{"n_head": 6, "n_kv_head": 6, "norm_place": "pre", "rope_fraction": 0.5, "attn_scale": 0.177, "init_std_qkv": 0.039, "dataset": "wikipedia_en"}
Each number is 50 + 15 x the weight over the matrix's rms, rounded and kept within 0 to 99. Layers, rows and columns count from 0.

# v: layer 3 attention value, 192x192, rms 0.0389, rows 67-84, columns 0-191
# o: layer 3 attention output (transposed), 192x192, rms 0.0484, rows 67-84, columns 0-191
v67:55 57 53 76 47 27 41 64 65 58 48 50 51 37 38 64 24 33 73 60 43 56 59 56 43 76 58 69 57 88 84 25 68 73 42 63 61 65 44 59 54 48 53 40 50 79 56 55 37 37 52 78 49 40 61 73 64 42 41 21 81 62 15 62 66 72 32 59 67 46 38 53 49 40 87 63 59 58 53 59 60 71 67 51 67 76 51 58 68 35 56 67 53 41 85 51 32 43 57 37 63 49 40 57 53 61 77 39 41 75 44 31 50 47 51 70 60 23 51 47 51 25 42 44 58 70 53 82 43 52 51 46 37 36 66 28 72 66 54 65 44 30 26 31 60 66 54 70 51 68 33 35 62 51 85 67 58 55 27 32 77 67 54 59 59 47 44 98 59 55 52 30 67 58 63 69 65 33 70 40 58 42 42 46 45 70 37 36 46 67 38 63
o67:36 66 52 47 47 39 57 55 43 37 31 50 67 59 67 51 70 55 51 29 68 54 51 57 44 47 60 59 42 55 42 48 66 51 48 40 48 67 59 39 66 40 42 16 39 23 82 50 64 22 51 66 79 93 10 07 38 49 46 62 44 25 51 54 64 45 65 45 50 50 67 52 42 71 48 22 55 49 37 53 55 30 68 46 90 56 25 25 67 55 34 57 43 52 52 73 57 41 66 76 74 66 51 64 94 43 61 32 47 35 15 65 51 31 46 58 13 24 35 54 64 42 16 71 47 38 82 27 27 64 36 51 63 72 58 33 58 44 48 23 75 10 37 04 65 75 46 69 38 63 56 57 38 55 29 53 49 41 42 32 66 18 22 43 36 49 62 36 68 41 35 69 50 42 50 42 27 53 50 51 62 58 70 32 35 55 27 35 23 50 59 45
v68:44 34 65 30 66 41 62 65 37 30 44 61 48 19 00 47 73 25 88 43 26 45 53 21 69 98 17 55 58 57 73 50 35 55 66 64 26 24 52 52 33 47 54 51 38 36 48 50 24 46 47 68 52 47 58 52 50 76 51 38 53 49 60 56 62 57 62 24 32 16 32 62 76 63 45 15 75 55 34 44 76 54 56 43 61 21 34 48 40 59 44 75 64 42 55 34 29 48 43 46 47 51 40 51 45 51 43 37 25 43 37 55 42 56 46 59 33 62 55 84 78 27 52 36 28 99 48 62 59 62 41 44 61 47 47 41 39 48 57 40 52 58 34 30 59 41 38 55 57 56 35 15 48 42 36 40 46 38 72 59 47 50 53 27 76 91 50 30 45 48 68 43 72 48 57 54 40 25 84 51 42 36 53 20 64 51 42 92 51 46 64 50
o68:32 35 28 48 58 35 45 48 41 59 95 67 45 57 52 34 30 80 34 52 76 58 60 71 31 26 62 29 34 80 36 83 99 57 67 24 48 66 44 54 38 49 66 68 60 53 26 56 49 80 57 54 34 49 32 66 44 61 56 32 81 66 23 83 85 49 36 22 41 53 28 57 26 29 61 60 34 33 31 14 63 67 08 50 53 49 36 45 37 37 49 33 48 48 70 99 44 68 25 68 37 50 38 39 51 35 53 56 32 38 60 31 48 53 15 34 66 43 56 85 44 76 57 67 45 54 55 57 33 67 78 67 46 79 60 40 42 72 46 52 36 39 66 53 63 60 62 60 28 56 39 80 39 50 39 79 72 36 58 50 34 69 62 45 27 39 78 55 87 56 41 64 51 48 27 53 76 58 41 66 60 61 82 80 14 59 35 16 62 51 42 53
v69:47 49 67 36 66 73 53 81 53 61 51 63 43 55 37 70 64 61 43 93 43 75 26 19 61 65 66 36 39 38 83 47 46 60 51 71 63 76 85 50 59 49 41 64 49 48 52 36 35 32 77 41 45 51 42 51 63 17 51 46 51 36 62 47 51 51 28 37 48 35 68 31 72 56 30 28 32 67 43 44 42 57 62 21 64 61 61 34 71 36 54 42 50 52 46 54 43 64 37 39 58 35 41 82 44 80 34 64 43 32 79 47 19 48 29 50 31 56 45 38 56 44 93 56 42 60 43 34 38 45 43 62 62 56 60 53 67 45 46 38 67 67 55 45 56 58 68 24 77 43 30 22 55 55 45 81 61 77 41 52 57 59 35 65 55 46 43 76 44 30 44 49 57 38 53 20 71 57 40 59 50 49 63 74 42 91 61 54 33 87 38 39
o69:48 50 29 69 61 62 14 74 40 27 65 17 45 54 45 51 47 48 50 54 44 45 47 62 68 57 41 58 30 75 19 49 34 59 50 07 25 71 11 55 69 52 47 43 41 20 48 39 46 36 32 53 57 61 62 39 56 57 59 50 42 59 41 53 38 65 69 31 56 69 73 61 67 41 47 52 48 49 34 55 49 60 32 48 75 25 56 43 41 62 71 29 25 64 64 79 41 31 51 62 54 29 40 72 58 19 45 35 45 64 60 47 63 55 26 40 72 39 50 52 52 22 48 50 35 32 78 63 49 50 58 39 38 45 61 37 83 55 46 30 35 74 32 59 36 17 40 53 52 45 42 60 72 69 78 39 50 36 52 33 58 29 55 56 37 62 54 37 17 55 73 58 59 50 46 66 18 51 51 51 91 37 69 58 38 55 54 49 36 84 44 62
v70:46 46 49 63 60 71 40 55 54 53 72 55 49 51 38 71 48 50 40 55 41 50 45 58 69 80 96 52 49 56 16 64 33 34 40 37 50 51 48 52 42 24 36 50 29 38 78 48 64 55 60 69 58 41 49 44 72 70 79 48 50 75 71 32 66 34 50 69 67 67 65 42 46 62 56 41 52 64 23 66 52 46 57 55 37 18 42 37 71 48 40 33 76 58 36 60 38 52 42 46 55 37 91 35 54 48 61 48 45 40 65 58 43 40 45 35 37 38 74 59 50 64 39 26 48 42 41 47 67 75 40 43 30 76 34 55 62 82 52 42 44 40 66 77 22 58 46 31 29 23 26 33 66 56 46 38 39 27 43 44 65 22 71 82 62 66 48 82 67 50 50 38 68 87 55 48 51 66 32 45 22 60 61 42 61 38 37 64 43 45 49 54
o70:42 57 36 28 35 31 58 38 45 15 42 31 54 68 44 78 26 32 54 53 57 58 24 37 74 36 46 34 60 20 52 57 56 26 34 46 71 44 40 57 45 38 35 69 47 43 46 51 61 56 54 55 51 41 48 72 37 21 22 46 29 52 36 31 55 66 70 34 78 48 36 46 54 40 54 89 52 16 48 27 75 62 28 34 37 64 63 36 21 41 55 42 50 48 50 29 37 54 26 52 61 55 50 60 52 67 47 49 76 44 52 38 19 76 41 60 68 62 34 46 46 38 46 53 36 83 28 45 57 53 62 19 44 55 79 37 35 54 50 33 65 32 37 47 39 31 35 71 50 25 47 51 72 67 28 62 42 67 43 34 94 49 28 56 59 42 45 67 42 55 42 48 45 56 50 32 36 53 43 79 78 27 51 53 32 46 71 43 63 45 48 37
v71:50 61 33 44 46 58 61 65 39 37 43 69 62 55 63 33 51 69 52 83 47 24 40 58 60 41 93 51 64 41 69 69 65 21 64 60 58 42 43 58 47 62 56 44 57 53 54 73 54 51 40 43 38 20 39 22 63 43 30 43 41 35 50 44 64 44 51 20 32 44 67 22 47 75 43 58 36 57 25 57 51 37 45 49 34 75 26 50 48 54 53 55 45 80 45 73 33 57 56 61 55 40 40 27 49 55 48 73 53 54 48 77 66 41 22 50 79 39 58 35 44 53 53 47 23 31 70 33 52 70 60 10 37 73 59 59 60 45 49 34 26 35 78 23 69 31 34 37 46 14 75 41 38 49 28 47 69 27 51 33 47 56 48 59 62 47 65 57 44 69 56 52 32 57 16 36 56 67 42 45 30 78 41 31 88 40 28 36 31 41 25 59
o71:66 44 40 55 29 67 38 59 63 65 27 55 52 48 30 67 52 32 17 52 56 54 36 71 32 71 30 60 62 66 54 84 07 28 58 28 61 74 32 48 71 51 69 41 34 21 72 56 61 69 52 34 37 30 60 63 31 38 27 75 75 63 65 52 43 67 78 38 51 29 44 53 54 55 41 63 40 37 61 34 56 70 45 36 35 13 68 48 51 50 47 25 48 52 46 36 89 56 60 32 63 63 65 68 60 60 20 43 74 78 93 21 37 45 34 55 27 37 54 28 25 41 63 69 47 60 08 53 71 38 43 50 57 23 70 40 69 53 58 64 77 59 66 61 54 66 49 68 63 77 51 31 41 72 34 26 28 29 59 72 54 18 59 46 45 49 38 43 47 52 56 83 54 27 30 67 48 35 33 55 43 51 44 40 76 45 51 28 49 44 34 60
v72:52 61 86 22 09 60 38 37 75 52 25 66 33 47 56 25 33 41 31 53 60 38 67 41 41 72 35 68 29 23 46 43 46 51 41 26 30 49 27 50 34 50 23 52 34 48 30 45 42 81 62 63 54 37 64 64 40 48 48 59 67 30 53 62 64 36 61 44 34 20 28 60 24 34 48 52 72 45 34 72 75 79 29 38 46 30 50 61 70 68 49 05 74 57 43 66 18 55 58 41 62 54 73 45 49 35 61 50 64 63 50 25 55 49 54 58 70 46 65 60 68 42 61 46 51 73 30 65 63 42 32 67 68 50 45 34 52 35 64 34 68 40 47 53 47 77 63 51 33 40 52 54 36 37 59 56 62 67 24 69 49 47 33 58 52 45 47 69 51 37 61 57 41 48 30 37 39 58 73 49 58 65 50 58 35 40 35 40 56 41 36 48
o72:72 21 48 56 52 71 47 56 42 67 24 77 58 40 93 50 26 66 53 41 55 29 48 52 58 54 51 44 77 55 57 52 49 50 73 54 10 58 52 63 53 53 50 63 65 51 49 35 64 50 78 62 61 33 30 56 45 81 74 53 46 66 76 52 28 40 39 57 64 61 49 79 75 72 26 85 45 43 56 61 44 41 55 60 69 53 61 91 26 54 18 50 65 39 41 64 54 41 46 52 55 58 37 59 37 35 50 44 39 40 49 69 32 55 19 64 49 57 28 51 45 47 44 48 55 32 39 13 48 62 39 65 57 49 72 67 46 45 55 50 46 32 26 30 40 46 39 39 16 71 36 57 52 85 25 93 54 60 39 49 32 61 27 66 41 19 38 45 63 54 22 74 78 34 49 69 68 53 52 55 40 50 47 64 60 61 46 45 66 73 63 39
v73:45 34 58 28 29 53 50 30 75 83 56 49 31 37 46 47 51 66 62 74 38 48 51 64 43 64 36 75 17 46 26 47 15 14 75 41 67 32 50 56 31 71 41 61 46 50 36 40 38 44 66 49 64 49 40 51 57 64 67 73 54 33 49 56 34 73 51 39 40 79 46 39 58 55 49 40 67 32 38 57 40 42 76 31 82 69 52 41 43 49 36 43 23 79 59 53 55 50 75 36 40 45 59 32 51 59 55 42 80 41 47 53 63 61 63 66 16 39 60 61 84 40 66 70 32 49 63 34 25 42 65 70 36 39 67 35 58 64 15 37 56 55 44 47 44 37 40 40 74 54 68 65 88 14 50 44 54 64 26 68 62 74 29 38 57 37 70 08 42 46 44 19 56 37 65 28 37 33 75 66 29 63 31 31 77 66 63 52 43 48 54 54
o73:62 49 45 53 63 61 28 50 58 50 43 60 60 66 74 61 57 50 49 65 57 41 65 32 30 53 47 38 57 45 62 41 57 47 41 45 42 46 40 50 87 49 65 49 63 17 64 52 67 65 65 38 38 54 84 79 57 66 79 64 54 82 29 55 44 18 74 74 45 58 19 56 30 24 58 59 53 62 53 67 48 95 43 69 60 64 51 14 46 61 38 66 73 60 48 54 51 35 23 65 91 44 61 57 38 71 67 44 34 53 28 73 50 53 52 44 41 37 56 98 44 93 45 18 68 27 44 69 33 38 47 56 59 23 39 77 69 61 50 59 12 44 34 67 63 62 51 48 33 39 55 44 01 67 45 62 63 44 42 57 47 38 88 44 54 50 71 85 35 41 32 41 68 63 62 47 46 30 46 57 39 38 36 76 30 52 36 71 66 53 56 37
v74:56 60 46 56 55 64 29 42 76 53 54 30 33 54 66 38 43 58 47 42 39 07 22 24 82 44 54 32 79 34 42 84 64 62 46 47 34 48 53 52 37 63 63 54 40 56 51 59 51 48 55 65 59 58 36 61 33 51 62 51 52 41 82 41 50 42 45 57 15 67 69 36 30 76 34 55 56 18 56 60 61 72 59 80 45 30 33 54 66 30 33 42 22 42 55 42 56 69 36 51 42 31 42 72 51 54 42 60 67 48 43 23 63 42 30 47 34 45 44 32 48 55 68 60 37 45 66 39 88 81 59 69 57 34 37 76 39 60 52 51 47 64 64 42 51 51 34 49 34 45 83 66 90 27 61 60 67 79 39 47 63 61 51 55 62 71 40 70 46 46 75 31 45 30 70 55 56 44 52 54 56 30 73 56 53 67 31 82 62 37 50 45
o74:50 41 30 41 43 64 38 30 26 49 50 27 46 58 36 32 49 59 31 71 41 54 69 57 52 51 43 31 56 67 43 39 35 54 52 70 60 25 77 41 51 50 33 45 46 46 39 26 63 58 66 57 37 98 57 74 38 50 56 50 35 87 32 31 39 29 36 17 45 39 65 32 44 26 72 44 37 44 44 36 47 27 75 52 39 65 36 76 50 76 55 49 53 47 48 41 43 24 55 55 27 59 48 46 57 61 28 56 73 56 57 94 30 54 51 57 45 65 73 41 53 11 48 54 47 31 35 54 45 48 64 48 58 26 21 81 22 67 48 29 63 52 60 54 60 49 23 42 46 50 24 69 54 61 63 50 56 53 64 55 46 38 39 44 51 60 38 31 63 66 46 74 95 48 45 62 50 56 80 66 32 51 63 74 39 57 98 44 67 61 62 45
v75:56 52 66 50 66 46 49 38 40 45 33 38 41 80 48 37 42 48 61 72 24 56 62 58 74 41 53 37 36 73 47 48 26 35 58 66 69 20 58 41 33 34 46 46 69 60 57 73 63 50 51 32 32 56 51 64 46 37 65 76 37 56 38 61 36 17 94 18 78 09 64 32 59 37 25 32 49 56 77 59 48 39 63 62 54 37 37 65 43 69 63 60 51 21 79 52 48 68 32 21 48 45 42 49 40 60 47 50 53 39 32 23 32 59 56 59 56 64 58 62 45 45 60 48 63 48 65 32 43 68 56 46 35 78 57 58 29 60 54 64 72 54 36 36 52 22 37 46 41 48 55 50 39 42 74 32 65 54 35 59 52 60 35 55 44 58 51 36 80 54 33 48 53 48 62 37 83 44 45 48 49 55 34 64 57 64 56 37 22 47 54 50
o75:10 40 47 44 62 67 68 62 66 68 53 58 34 34 40 74 54 45 25 45 34 50 59 79 61 45 69 34 86 36 68 75 39 48 48 28 39 57 35 31 60 33 43 63 42 37 65 40 40 63 37 71 47 37 60 66 63 50 55 37 33 99 15 53 77 47 27 61 39 47 43 35 43 36 79 25 54 60 25 57 79 31 44 63 53 60 38 47 29 35 45 41 47 46 41 41 53 68 71 45 40 25 36 60 56 47 60 71 44 40 13 53 70 37 60 33 43 55 55 60 59 57 45 17 52 58 63 62 42 50 26 28 35 22 57 44 38 14 52 41 39 51 52 78 63 49 38 42 59 60 64 33 43 45 64 68 58 61 32 42 76 22 63 81 47 52 28 57 22 26 63 42 38 57 42 60 31 47 62 61 49 71 51 65 55 62 55 77 37 33 27 56
v76:34 33 42 39 61 48 59 48 31 49 62 49 32 52 62 37 47 79 28 70 59 17 53 51 35 33 44 45 65 41 34 67 75 80 33 62 43 82 75 59 78 40 53 59 61 68 71 63 36 78 55 34 63 53 21 52 57 70 85 54 38 38 40 75 56 64 40 20 33 14 33 52 55 54 76 50 62 40 00 57 55 65 37 66 26 79 37 62 38 35 61 23 55 65 37 61 53 81 37 60 42 47 40 70 54 59 48 47 75 42 54 47 45 83 53 44 52 25 61 26 36 69 66 63 74 65 44 18 39 52 59 50 61 64 57 59 64 56 63 88 45 40 46 65 57 53 71 71 73 55 83 48 58 67 71 49 28 43 49 76 36 64 51 68 79 61 61 50 70 76 56 38 56 41 65 30 20 27 38 58 44 45 40 43 32 90 41 70 34 41 47 39
o76:47 14 26 45 64 50 55 62 44 38 10 61 37 32 63 45 46 57 40 54 29 51 60 44 42 74 80 71 23 80 58 40 47 45 60 60 48 46 46 61 58 42 34 55 79 12 38 25 56 27 40 51 68 27 73 43 41 24 28 46 48 78 57 31 45 45 43 69 36 86 58 56 52 54 42 74 63 45 42 52 50 57 48 23 70 36 71 29 83 79 50 51 56 65 42 21 29 48 46 42 40 83 54 42 58 56 46 01 47 71 70 59 99 50 59 35 39 52 36 55 49 29 50 61 21 68 35 60 55 69 62 63 41 47 37 55 48 22 64 14 50 72 39 27 46 47 39 44 51 56 28 55 54 41 65 29 62 35 63 96 78 29 31 53 61 59 46 48 36 15 39 37 50 73 40 66 76 80 43 46 26 48 58 57 49 52 63 52 81 72 45 38
v77:44 53 47 69 46 54 68 40 47 42 47 35 36 49 34 87 49 29 66 34 35 26 59 30 42 33 47 51 69 65 58 66 57 57 37 24 41 52 43 48 79 50 66 37 54 51 40 46 30 79 59 45 53 31 67 37 60 33 46 73 59 56 74 31 48 42 59 43 49 42 72 33 56 73 47 77 74 42 63 26 27 54 38 45 61 46 59 46 69 76 49 72 64 59 70 60 57 04 56 59 60 45 79 61 31 26 26 17 25 55 68 31 47 72 77 35 36 72 75 25 68 62 44 13 53 43 57 35 48 55 62 57 52 70 57 43 33 68 36 44 40 52 56 42 49 60 64 18 28 43 44 77 49 54 53 39 24 50 43 80 46 62 34 88 61 83 32 43 68 66 43 43 54 59 32 57 54 82 59 64 41 43 66 48 61 49 49 58 63 75 78 63
o77:75 59 43 38 32 25 46 59 49 42 77 16 43 32 39 34 57 69 45 47 56 40 38 65 64 81 42 22 67 40 63 34 45 28 34 46 18 32 70 70 71 28 35 50 49 54 50 53 48 61 64 19 52 40 45 57 52 67 45 32 79 55 42 36 61 51 52 60 69 23 44 30 10 87 39 74 57 23 44 63 49 59 56 30 68 39 22 58 20 58 54 44 45 61 61 47 17 85 44 39 51 55 40 30 54 58 59 65 50 55 50 75 53 37 06 59 64 72 60 37 52 48 48 55 47 61 46 48 60 66 37 31 44 59 38 50 26 44 20 56 35 22 61 51 47 88 56 36 78 31 32 49 59 32 17 36 52 74 54 29 66 42 36 37 60 82 63 58 61 74 45 53 19 18 73 32 67 36 45 56 56 53 51 54 42 31 47 76 34 39 06 40
v78:50 51 54 58 28 59 61 40 46 83 38 57 63 55 39 49 73 52 50 34 57 59 60 57 47 58 48 71 44 58 75 65 52 44 36 66 72 41 29 40 44 79 48 70 48 58 45 49 23 38 79 86 51 55 52 49 59 53 56 55 61 75 44 42 51 65 56 34 36 50 55 36 43 51 54 29 20 60 40 48 74 75 55 75 59 45 61 44 51 11 64 64 35 70 17 33 36 63 55 63 23 59 40 55 38 60 23 33 69 68 46 53 47 33 59 42 46 49 52 63 55 32 68 30 71 44 29 35 50 62 49 61 43 71 67 24 59 38 74 49 40 40 60 50 69 58 51 22 52 35 75 19 36 60 32 57 52 33 13 55 71 32 46 70 38 44 63 51 66 68 37 35 35 42 72 66 68 41 45 45 49 62 57 45 37 67 45 33 53 29 39 45
o78:35 67 67 47 47 64 63 62 35 46 63 53 64 52 52 72 43 48 56 18 51 37 80 37 50 67 33 79 67 67 42 49 43 54 49 55 85 55 30 29 64 44 38 35 38 47 33 64 85 54 55 47 69 44 53 50 54 79 39 54 34 36 30 27 38 42 78 70 50 60 63 87 51 38 72 61 61 58 33 37 63 62 15 46 62 39 76 43 36 53 45 41 60 48 61 34 72 29 41 73 34 42 53 43 47 59 67 19 50 34 57 36 64 48 25 64 62 33 40 57 40 58 61 71 27 37 75 66 41 25 27 52 42 54 99 58 49 30 26 49 61 45 43 29 37 18 27 36 57 56 41 33 37 40 31 55 66 40 56 57 40 61 39 53 67 22 77 48 53 41 69 48 53 45 44 76 33 77 51 58 58 62 43 47 08 52 49 54 60 45 68 53
v79:17 59 38 67 53 56 74 28 45 88 47 23 58 61 49 88 34 38 43 47 57 54 47 53 55 37 59 70 60 34 41 58 30 40 64 36 48 41 63 49 19 30 24 73 60 54 51 63 46 68 83 41 47 39 77 53 81 32 60 51 56 43 18 26 38 50 42 65 58 47 48 58 40 43 23 42 61 47 69 51 44 81 11 66 74 60 58 39 69 57 30 48 81 53 58 51 13 54 52 27 46 59 80 73 33 46 55 41 38 20 55 39 35 52 32 28 37 33 67 54 30 58 60 49 23 55 41 18 83 17 46 45 60 42 46 54 26 57 86 50 25 42 38 42 69 57 71 44 45 60 48 39 61 42 40 72 44 31 60 58 42 55 56 60 25 50 68 42 83 43 64 36 17 60 44 49 35 41 28 62 47 35 37 45 65 66 55 51 55 49 50 90
o79:75 42 67 46 39 53 75 64 28 20 62 45 52 42 55 58 35 31 31 41 36 70 55 46 87 74 85 20 52 38 43 55 35 54 55 51 48 62 58 50 44 75 32 33 64 56 55 33 80 71 63 51 86 65 47 42 48 55 23 34 48 83 53 38 32 68 72 42 66 29 81 79 66 68 73 51 34 56 52 52 53 81 32 38 43 50 43 43 57 42 48 63 39 71 52 40 43 53 45 43 34 34 28 40 37 67 50 90 57 61 57 41 44 39 31 47 73 40 39 44 54 35 41 22 35 48 36 51 33 73 41 66 35 60 43 60 66 48 27 55 41 46 19 40 68 40 58 59 57 66 38 56 68 39 66 53 75 51 51 23 84 57 74 53 81 49 36 76 23 58 42 64 66 15 68 30 67 47 51 45 53 55 35 42 60 67 01 18 44 48 28 68
v80:39 57 38 41 31 51 26 45 55 66 42 44 32 55 21 74 44 71 41 63 43 60 61 52 38 35 44 45 80 24 47 24 59 30 62 79 44 72 68 68 32 66 63 68 24 81 61 46 51 72 44 47 58 15 35 63 51 25 64 56 58 63 61 71 64 34 33 59 52 65 34 38 56 73 67 79 49 50 61 38 46 40 73 36 53 44 56 74 51 29 49 29 42 94 26 72 53 37 15 42 76 48 66 70 65 43 44 40 22 49 49 59 38 47 56 51 66 40 21 55 39 48 54 56 31 32 73 53 48 56 63 57 49 58 24 36 58 67 45 45 61 57 48 65 63 58 40 59 77 41 25 51 53 51 36 28 59 30 50 41 56 34 70 30 57 40 37 54 53 66 33 31 30 26 80 64 46 68 38 33 52 13 44 47 56 65 65 65 42 38 33 45
o80:61 43 67 56 52 95 78 65 85 43 58 37 63 49 50 28 53 38 44 69 34 42 43 41 22 40 52 38 54 70 49 59 78 48 56 62 60 45 46 68 34 35 55 49 39 35 79 46 43 51 57 44 72 69 74 36 57 51 45 51 61 53 58 62 66 47 61 40 28 54 44 80 54 62 57 38 37 68 24 25 54 50 47 64 58 34 15 50 53 82 08 34 46 54 42 25 75 54 58 71 54 48 44 53 37 58 33 51 82 42 47 62 45 59 82 83 17 47 57 53 64 31 40 65 55 51 38 54 69 71 65 28 54 45 43 32 38 54 39 62 23 71 63 38 63 37 45 67 46 58 49 56 61 31 55 45 46 63 49 52 89 59 36 47 64 71 45 07 39 52 54 90 55 39 64 27 42 67 35 52 76 48 28 41 55 31 46 68 41 55 84 69
v81:20 64 46 63 43 06 60 91 29 64 46 17 50 32 48 55 56 28 87 68 41 48 69 41 57 37 49 48 64 62 37 62 51 65 46 25 55 32 41 68 51 57 28 41 30 58 57 39 61 68 68 46 55 52 54 61 64 51 74 65 55 59 49 57 59 81 20 58 54 52 49 58 51 49 58 32 54 35 13 18 58 31 52 54 57 57 33 47 54 45 43 49 71 32 33 29 57 55 70 58 38 33 41 42 90 39 21 30 56 27 46 46 46 59 68 47 78 31 31 46 52 39 62 57 56 34 48 45 63 62 32 36 55 53 57 61 52 56 41 30 34 69 64 32 66 84 45 47 70 35 54 63 51 37 44 61 45 58 54 35 66 48 39 51 71 49 21 56 60 34 56 45 64 34 61 42 45 35 54 57 83 60 37 50 64 47 34 69 42 64 26 30
o81:83 70 50 11 38 50 58 46 25 42 28 49 58 77 35 56 45 44 46 45 77 84 30 62 60 54 52 50 60 51 61 23 71 51 54 65 51 42 45 28 48 48 62 62 54 31 53 57 34 46 33 33 59 72 70 38 54 64 31 22 33 22 55 87 53 39 58 37 53 57 26 72 73 46 14 55 46 51 33 55 28 53 47 58 69 41 67 48 51 36 44 37 56 52 43 58 65 42 47 49 38 60 42 57 55 48 49 54 47 56 62 68 42 64 39 49 58 54 70 75 80 36 60 85 29 19 33 52 30 61 60 47 45 42 40 47 57 44 42 56 65 31 28 33 40 58 75 53 54 41 62 59 57 33 48 15 57 39 61 54 58 48 71 54 43 57 42 40 68 57 62 45 27 32 49 42 64 48 41 63 16 70 91 54 39 44 46 64 64 73 66 40
v82:45 53 66 63 65 81 50 56 68 37 34 62 42 58 72 28 82 53 45 53 71 46 76 54 47 54 41 43 47 52 50 53 49 45 41 56 75 54 58 61 48 57 20 32 55 44 48 51 60 80 51 39 52 28 43 37 37 45 28 72 30 30 28 60 73 67 07 44 50 45 53 47 52 46 32 48 00 44 67 39 62 48 37 39 61 69 46 44 43 55 46 65 48 69 53 53 57 55 57 54 62 41 72 45 78 60 48 23 54 48 37 14 30 50 25 40 34 57 68 48 36 56 73 71 56 62 62 69 68 67 68 66 40 43 62 68 59 48 58 47 51 40 67 60 46 43 46 73 65 48 65 35 52 33 51 54 51 57 68 48 40 60 53 61 41 33 48 52 30 45 70 65 49 57 46 60 22 44 39 40 57 59 61 80 31 26 46 56 29 29 49 74
o82:39 40 37 54 45 48 41 58 53 42 36 68 38 59 34 44 57 33 25 70 51 74 09 43 49 68 76 71 60 48 47 42 24 56 37 51 50 54 57 53 79 49 78 60 39 60 27 49 54 19 64 46 53 72 44 20 58 57 56 56 45 49 49 45 36 49 74 68 56 51 44 52 50 53 60 54 46 57 30 30 60 66 47 66 60 18 71 54 76 45 49 33 46 28 62 88 49 63 33 53 57 54 38 62 36 54 53 42 38 50 48 36 54 43 47 52 40 52 55 34 43 38 68 34 51 74 44 63 58 50 47 54 70 51 60 45 63 28 44 49 62 15 40 55 54 56 34 35 42 72 39 51 62 69 71 39 36 54 60 46 46 45 62 56 67 52 11 59 51 50 51 54 51 72 47 68 54 53 37 24 48 47 36 31 81 49 43 60 47 63 36 49
v83:37 26 86 50 37 39 73 47 24 58 52 32 44 39 33 41 58 58 68 56 43 28 44 81 46 30 40 62 35 35 29 30 70 70 32 23 42 67 20 46 48 12 31 55 57 36 18 39 41 35 52 41 45 48 76 41 60 43 55 76 62 34 37 27 43 61 45 41 55 40 56 44 48 34 39 55 73 65 72 54 48 35 57 53 53 08 51 64 43 42 63 61 36 89 47 57 48 46 61 64 45 51 53 72 40 52 53 58 56 02 41 49 41 57 24 44 55 36 73 72 87 35 32 47 54 73 54 61 52 62 69 62 62 45 30 46 41 66 44 58 53 28 39 53 88 52 59 43 75 30 37 62 29 50 63 60 85 49 43 58 48 55 58 59 62 51 56 50 39 46 30 42 81 65 62 52 53 35 65 44 44 64 77 57 58 54 44 44 64 59 44 55
o83:76 29 34 59 43 11 37 25 50 43 71 51 63 55 47 44 34 44 66 44 59 60 46 54 56 82 41 54 29 44 90 55 46 31 54 49 60 56 62 42 52 58 63 51 51 47 59 17 45 66 22 66 81 48 59 49 39 69 63 48 31 46 38 63 52 59 51 70 51 60 49 47 48 53 68 46 38 46 53 65 50 67 37 39 76 94 21 39 58 40 26 19 79 21 54 51 60 58 31 65 58 35 61 69 60 50 47 36 34 16 42 61 59 44 54 56 67 32 53 57 41 65 38 49 32 44 37 53 41 50 32 45 26 61 46 71 40 40 66 56 54 28 51 56 41 84 37 67 55 63 42 62 60 54 40 23 43 63 52 43 73 84 56 40 73 48 70 27 51 46 48 78 36 64 51 60 56 27 77 60 26 64 28 35 41 38 53 55 40 35 36 40
v84:53 41 41 64 47 78 41 43 49 46 44 57 56 50 45 25 39 77 27 24 91 34 49 48 36 53 39 46 17 52 45 46 48 54 48 52 52 42 45 52 69 65 47 78 43 19 36 51 39 60 61 42 45 66 72 37 28 62 46 60 77 47 43 38 62 39 53 63 38 53 56 40 42 88 33 72 60 34 71 30 45 33 62 53 37 44 48 71 32 68 37 55 45 70 44 78 45 42 63 60 53 48 45 97 55 62 47 40 52 36 59 51 50 51 61 67 57 71 52 49 27 37 33 71 95 51 63 58 74 44 38 28 36 25 38 27 55 84 59 39 37 59 49 51 40 49 12 33 77 27 41 47 62 51 55 64 26 59 48 76 43 72 28 30 54 67 37 58 50 29 52 49 90 45 51 46 65 49 34 62 41 55 32 46 47 46 40 69 43 68 39 40
o84:78 25 54 53 66 53 33 46 66 37 62 44 57 56 92 33 52 48 55 70 39 60 82 56 42 41 59 75 64 34 46 86 62 60 19 48 60 43 80 50 20 43 46 31 55 66 24 51 19 73 49 12 32 50 63 45 53 44 67 82 56 43 44 79 28 55 58 62 49 47 44 33 24 58 26 68 55 44 38 56 25 44 56 32 48 53 55 64 45 67 54 08 50 36 60 46 32 33 44 83 31 94 55 38 53 52 48 56 53 39 60 51 43 36 65 34 53 34 41 51 62 46 39 57 25 55 59 35 53 16 49 62 36 44 59 44 22 26 37 43 17 59 61 69 47 59 50 55 31 66 51 65 36 66 75 93 69 25 79 64 34 92 49 20 77 89 47 60 26 59 44 37 42 75 60 40 55 31 47 37 37 34 61 81 38 47 67 75 63 36 47 46